python train.py --d_mlp=640 --rope_base=10000.0 --attn_scale=0.286 --init_std_down=0.0 --lr=0.00331
Each number is 50 + 12 x the weight over its row's rms, rounded and kept within 0 to 99. Layers, rows and columns count from 0. The size before them is the row's rms in percent of the matrix's.

# layer 5 attention output (transposed), 160x160, rms 0.347, rows 45-54, columns 0-159
127:23 44 65 65 47 55 22 29 38 54 49 70 66 63 51 65 53 51 57 29 43 55 48 46 44 39 25 56 59 49 80 52 69 61 30 52 63 30 43 47 53 65 45 65 53 48 46 66 49 35 38 30 54 49 62 49 48 61 59 50 56 54 67 47 66 23 39 53 53 42 60 49 48 39 41 38 57 65 64 42 68 68 45 61 85 60 46 64 33 52 46 57 35 59 47 43 50 45 35 66 39 57 34 36 43 51 33 59 47 51 45 61 29 41 53 48 52 49 40 61 55 38 43 36 43 61 32 45 55 54 43 71 46 63 43 40 73 53 43 43 66 41 29 35 55 59 59 55 33 42 56 57 43 41 72 73 55 41 43 53
122:58 60 38 39 39 29 49 65 45 30 45 43 40 47 40 64 38 57 51 46 48 58 62 25 35 48 45 51 58 29 38 68 38 65 26 43 57 76 51 62 46 39 43 53 44 49 55 60 64 34 51 56 39 44 52 50 65 38 62 23 38 42 21 38 57 40 69 61 47 45 35 29 49 45 30 40 57 28 51 52 39 30 41 54 49 55 39 62 60 66 34 48 20 62 44 44 60 39 42 29 34 44 48 57 49 40 33 44 57 41 31 41 68 52 29 49 48 52 61 36 43 56 81 47 55 45 52 40 51 47 61 54 39 64 43 45 56 49 72 45 33 50 59 66 50 49 38 42 56 54 44 35 48 54 47 33 26 29 42 31
120:60 54 44 66 38 73 54 45 35 56 49 45 46 35 76 56 50 42 48 42 41 30 35 64 46 44 31 32 40 60 69 38 38 61 28 50 45 45 55 73 64 70 44 55 63 48 74 35 39 57 67 39 42 46 59 59 35 47 44 33 52 51 37 80 55 57 36 54 52 50 47 37 41 53 61 68 26 61 44 53 53 56 47 66 29 43 50 38 63 34 53 69 48 52 38 14 67 58 68 75 49 59 38 61 49 49 48 54 54 50 58 54 54 47 46 56 61 41 38 52 46 47 58 73 38 22 37 53 51 61 43 43 37 56 67 28 42 43 45 57 38 45 51 37 45 48 39 34 44 59 47 45 50 41 53 50 19 28 54 58
120:42 43 39 64 45 61 24 43 38 46 66 54 43 60 58 51 28 49 49 60 57 56 52 42 25 48 44 49 57 54 52 45 34 56 32 37 39 36 73 52 49 42 60 39 43 62 46 43 66 69 61 41 30 51 61 62 43 34 61 35 47 35 55 59 44 26 41 58 68 32 48 33 46 33 47 52 37 64 43 48 55 72 39 34 46 42 44 44 37 52 43 26 46 49 30 48 51 34 53 25 45 53 63 49 53 36 66 48 56 67 61 44 28 23 44 64 58 52 61 61 57 32 41 47 54 45 55 56 49 78 68 49 43 39 47 50 35 53 14 39 59 38 51 58 53 40 61 75 58 60 74 67 44 33 50 32 46 57 56 42
111:57 55 53 40 57 61 59 70 57 51 48 48 32 58 52 59 68 62 50 46 65 48 38 51 53 58 83 48 57 44 39 75 41 44 75 68 50 72 52 48 66 40 52 68 60 46 46 58 43 63 46 48 53 50 32 58 40 38 52 75 49 54 55 51 54 59 38 53 52 56 52 55 32 56 48 54 60 63 44 49 48 47 66 37 50 53 73 28 40 43 43 42 82 29 49 48 63 57 58 33 65 42 23 75 41 58 60 56 50 49 46 28 36 37 22 49 45 40 64 45 41 49 69 66 56 28 48 55 35 51 48 50 41 67 47 62 34 41 31 76 36 29 65 49 59 30 47 72 45 39 44 60 40 49 56 37 36 48 38 55
136:55 46 48 33 43 39 55 56 61 56 38 61 56 47 56 46 43 51 55 44 49 43 39 39 52 16 32 60 54 38 51 28 30 50 66 56 49 51 50 44 52 35 60 36 62 47 57 83 54 37 21 47 39 68 60 60 54 45 41 47 40 48 53 33 73 40 51 46 36 44 64 60 50 49 49 60 50 46 45 47 38 61 49 63 52 57 54 47 73 52 58 37 33 59 48 52 76 68 42 57 51 68 52 75 59 68 47 35 67 73 58 61 47 43 52 47 43 56 41 52 54 50 49 44 45 35 29 53 38 38 53 54 25 84 56 81 62 42 55 78 43 33 39 51 44 55 43 67 50 48 38 50 37 37 75 33 42 54 72 50
132:26 41 49 49 48 53 40 64 35 47 47 23 44 60 59 48 58 61 49 48 38 54 37 65 77 21 39 79 33 62 57 41 61 24 57 58 43 59 53 50 45 68 56 71 41 83 49 49 44 67 56 54 50 60 44 40 47 48 39 54 58 56 60 52 60 73 44 66 42 46 58 60 58 67 62 40 45 48 52 41 33 68 28 58 54 63 55 36 52 42 53 37 60 38 62 57 39 46 45 56 66 37 43 62 46 42 58 25 43 54 49 45 39 59 65 33 36 36 41 48 28 45 66 51 61 38 60 49 57 51 51 40 68 47 52 61 34 45 53 49 65 48 29 45 55 55 34 75 44 41 48 51 66 62 47 69 16 35 58 61
114:34 50 37 47 45 40 57 42 21 41 34 30 62 56 70 43 49 45 42 48 58 44 50 47 52 33 43 62 38 51 70 41 61 60 46 82 40 36 55 33 50 40 51 67 50 30 29 67 54 42 50 56 34 74 38 32 58 53 60 34 57 28 21 49 49 44 60 40 54 60 53 51 58 22 26 46 53 48 61 49 45 84 48 50 57 68 29 39 40 45 34 34 32 42 63 51 37 49 41 31 68 58 37 55 44 47 38 47 52 42 45 54 66 43 30 41 33 67 47 54 42 50 55 47 37 48 37 59 55 55 70 49 51 51 72 58 33 33 40 62 54 40 46 51 62 47 33 59 36 46 44 49 60 48 40 41 39 28 56 40
114:42 59 39 69 50 50 84 44 33 30 74 55 49 36 36 34 55 75 51 46 57 33 34 43 65 62 39 55 38 48 50 51 47 28 62 45 35 51 65 58 55 71 50 46 39 51 34 53 37 38 60 56 60 29 46 45 67 55 49 33 75 54 68 57 68 52 51 55 50 40 47 30 43 56 49 53 38 44 38 52 61 43 27 54 47 49 60 60 43 57 50 55 47 82 55 50 38 42 42 61 59 47 64 62 35 43 55 35 43 62 60 40 47 26 50 74 41 37 36 53 57 61 57 56 37 59 43 54 44 38 64 51 20 62 28 43 44 52 64 32 65 36 46 50 70 58 47 56 61 51 56 30 60 37 48 52 61 60 44 21
134:54 38 36 29 57 49 67 49 55 55 58 67 56 51 42 23 72 66 46 51 37 43 48 51 46 53 52 43 41 55 59 56 41 43 39 31 51 65 19 58 44 46 32 34 45 67 38 46 53 54 49 40 63 31 46 53 47 36 44 37 48 53 44 40 44 66 45 40 48 34 68 45 53 64 44 54 27 60 38 52 30 30 44 57 39 35 54 58 42 37 48 32 42 41 70 11 56 55 46 50 44 27 60 69 58 41 63 45 42 55 31 59 31 51 59 48 47 57 48 55 49 46 40 43 67 28 46 54 32 45 38 43 53 18 54 44 63 25 55 67 60 57 64 58 32 66 49 61 61 52 74 40 21 54 58 58 49 52 48 56
# layer 5 attention value, 160x160, rms 0.129, rows 46-55, columns 0-159
111:42 38 53 64 40 42 59 43 44 52 44 59 43 53 61 43 43 55 59 77 64 47 49 48 53 65 29 47 67 46 68 45 66 49 55 64 32 50 57 47 65 44 62 53 43 45 74 55 58 59 41 32 69 60 46 85 66 55 48 27 69 58 37 47 43 59 45 33 64 49 61 53 57 53 50 28 71 57 51 60 72 70 49 40 58 53 48 69 43 49 55 54 68 69 39 70 61 44 42 44 58 49 63 60 72 65 53 57 58 55 45 58 66 54 57 48 53 65 47 51 31 50 74 40 59 54 43 47 34 37 73 61 50 52 47 29 57 51 53 51 52 43 56 58 75 45 44 34 56 37 50 51 35 53 87 42 40 25 63 72
113:53 43 58 45 58 64 59 57 59 52 54 46 48 48 52 45 40 51 48 37 61 74 49 65 40 49 58 46 61 54 53 52 56 47 18 58 64 67 47 56 52 24 55 33 53 57 53 62 28 71 78 41 58 54 46 78 48 31 31 50 44 53 63 34 47 31 41 56 38 53 62 51 49 44 46 68 25 45 64 28 64 51 38 58 69 45 42 54 57 43 69 39 42 64 39 47 55 58 39 39 46 56 43 50 53 48 45 61 55 42 42 35 30 51 51 49 23 42 49 62 39 51 17 40 68 49 43 44 43 58 50 59 31 77 42 43 47 54 36 55 29 29 15 62 46 51 60 52 51 50 51 30 54 58 37 32 31 36 53 34
109:59 48 59 39 26 64 52 47 72 62 37 57 62 51 39 62 28 35 33 35 57 50 60 53 49 43 76 39 49 75 65 40 42 61 52 60 62 48 38 38 52 40 46 28 55 63 34 43 42 57 44 49 82 55 53 46 36 56 67 57 41 41 36 46 39 68 46 30 55 42 46 65 62 50 43 64 54 42 46 67 50 78 37 44 45 17 57 35 57 59 56 45 51 63 57 56 54 39 51 55 51 57 35 31 28 56 56 56 53 41 39 51 38 63 52 59 38 57 44 48 52 50 59 16 55 40 48 44 50 68 50 33 42 30 58 62 62 37 41 58 54 45 28 33 64 69 58 48 26 38 43 56 37 44 42 45 52 56 76 60
102:69 33 54 65 47 83 51 35 54 54 58 45 34 55 50 29 49 73 39 24 63 57 63 45 50 38 52 68 44 46 41 33 65 57 54 34 57 70 47 34 52 50 43 53 27 49 47 40 65 65 42 63 48 56 41 57 69 43 57 64 41 66 52 45 32 57 61 53 55 42 46 47 39 33 64 38 32 34 41 54 16 39 41 50 32 47 62 41 54 48 75 56 70 52 37 32 33 61 59 58 57 46 52 32 50 66 49 55 42 75 56 38 48 55 66 57 47 44 45 59 31 63 43 50 55 51 43 56 58 66 53 46 49 53 54 49 31 35 73 40 52 30 47 61 48 47 28 35 56 66 30 63 57 51 38 30 47 57 37 65
129:37 52 50 50 61 40 49 47 70 47 77 46 22 25 50 29 42 60 26 48 72 58 42 52 63 27 59 49 49 77 47 37 62 62 56 53 58 54 51 33 53 48 37 40 67 48 46 55 56 61 52 48 57 47 36 40 67 58 44 39 63 52 68 65 18 22 45 47 55 59 70 60 29 48 46 50 51 40 42 34 34 56 63 47 21 60 44 52 49 64 49 38 69 30 58 72 42 58 22 41 76 61 43 52 63 55 47 57 52 47 46 50 54 45 68 31 68 43 49 47 60 52 60 43 35 48 40 47 38 45 62 42 56 48 27 51 41 62 51 47 23 61 51 56 60 56 62 59 48 46 43 48 33 58 47 50 66 36 41 56
123:44 41 55 58 42 47 36 55 58 35 56 58 48 40 45 59 46 52 54 34 34 49 49 44 49 61 50 56 46 26 73 47 92 31 34 45 63 54 38 59 51 51 55 60 58 59 56 43 11 44 48 33 35 55 46 30 53 26 46 30 41 41 58 76 45 46 62 42 34 49 41 46 54 61 52 56 22 31 56 40 36 62 63 48 58 57 49 56 35 43 37 44 58 32 55 47 56 60 51 41 45 55 56 46 36 55 50 42 51 56 61 46 44 18 44 36 48 51 23 51 41 63 37 57 44 44 71 57 49 68 70 49 50 65 33 70 38 31 67 41 62 55 64 55 37 51 48 48 44 54 56 51 29 37 32 31 45 63 53 33
113:55 64 52 45 75 47 48 45 51 52 34 56 53 48 60 36 58 76 39 40 53 34 56 35 45 50 42 54 44 62 52 56 75 54 49 66 60 47 58 40 30 60 34 53 57 66 61 68 51 50 48 39 56 35 47 45 62 34 62 50 63 56 43 60 37 58 57 64 48 60 35 41 37 58 28 50 53 65 51 44 39 77 69 56 53 36 37 36 42 48 44 36 45 41 42 59 52 37 64 64 27 64 44 61 41 57 76 56 70 40 70 57 59 71 57 50 53 57 35 63 32 51 59 50 68 52 66 35 16 39 58 61 28 52 51 52 42 79 45 57 50 63 59 62 62 65 54 31 58 24 45 56 38 42 52 26 63 55 61 54
107:62 64 45 48 43 28 58 46 52 59 74 68 55 64 59 53 45 49 51 45 20 63 58 31 47 61 56 54 65 46 37 51 44 49 56 47 36 49 59 68 60 48 43 62 57 38 51 49 32 30 27 40 51 49 50 66 43 56 62 58 44 50 42 68 51 58 42 31 51 60 60 40 41 74 42 52 47 45 32 53 54 69 65 45 06 38 29 66 43 67 62 36 47 60 38 39 61 50 45 60 48 35 52 50 63 39 44 77 63 42 69 44 67 26 38 35 33 48 58 50 61 48 43 52 39 60 50 47 78 44 51 51 46 67 41 54 43 41 66 54 61 41 39 63 70 36 48 49 49 41 65 23 59 42 37 38 43 56 62 40
126:33 57 41 45 40 36 53 24 57 53 55 35 26 38 28 45 53 45 34 56 43 67 59 48 40 65 64 50 65 52 50 51 51 65 35 43 46 58 46 57 52 75 46 44 52 45 83 82 43 63 41 60 43 60 51 63 52 56 49 64 26 41 54 57 55 52 36 47 44 48 42 66 63 59 63 35 37 76 28 44 37 36 51 56 59 33 62 73 46 53 70 53 57 61 67 66 64 59 42 54 63 57 61 71 68 41 49 53 57 61 31 42 34 54 59 44 45 53 41 55 37 50 22 43 42 51 55 65 74 57 46 36 43 63 57 53 56 28 39 36 53 38 54 19 50 67 45 59 60 42 42 42 46 55 47 62 39 46 39 48
109:65 44 50 41 55 69 39 49 65 54 44 52 55 69 53 59 43 40 50 28 37 51 58 58 50 55 65 71 47 65 25 40 41 38 31 59 32 46 37 34 46 58 70 47 49 32 36 75 55 75 50 45 66 36 40 45 51 52 42 75 39 59 51 41 49 47 43 36 50 36 46 55 63 34 50 69 64 56 60 49 33 69 25 37 62 62 55 45 64 37 34 52 53 47 63 42 60 42 43 68 50 56 48 29 37 42 65 68 58 60 63 45 45 72 60 67 37 39 55 60 66 36 57 32 40 55 55 48 44 45 36 61 13 44 50 58 47 45 55 46 67 60 54 65 40 40 57 55 38 46 76 30 70 41 39 56 61 57 41 49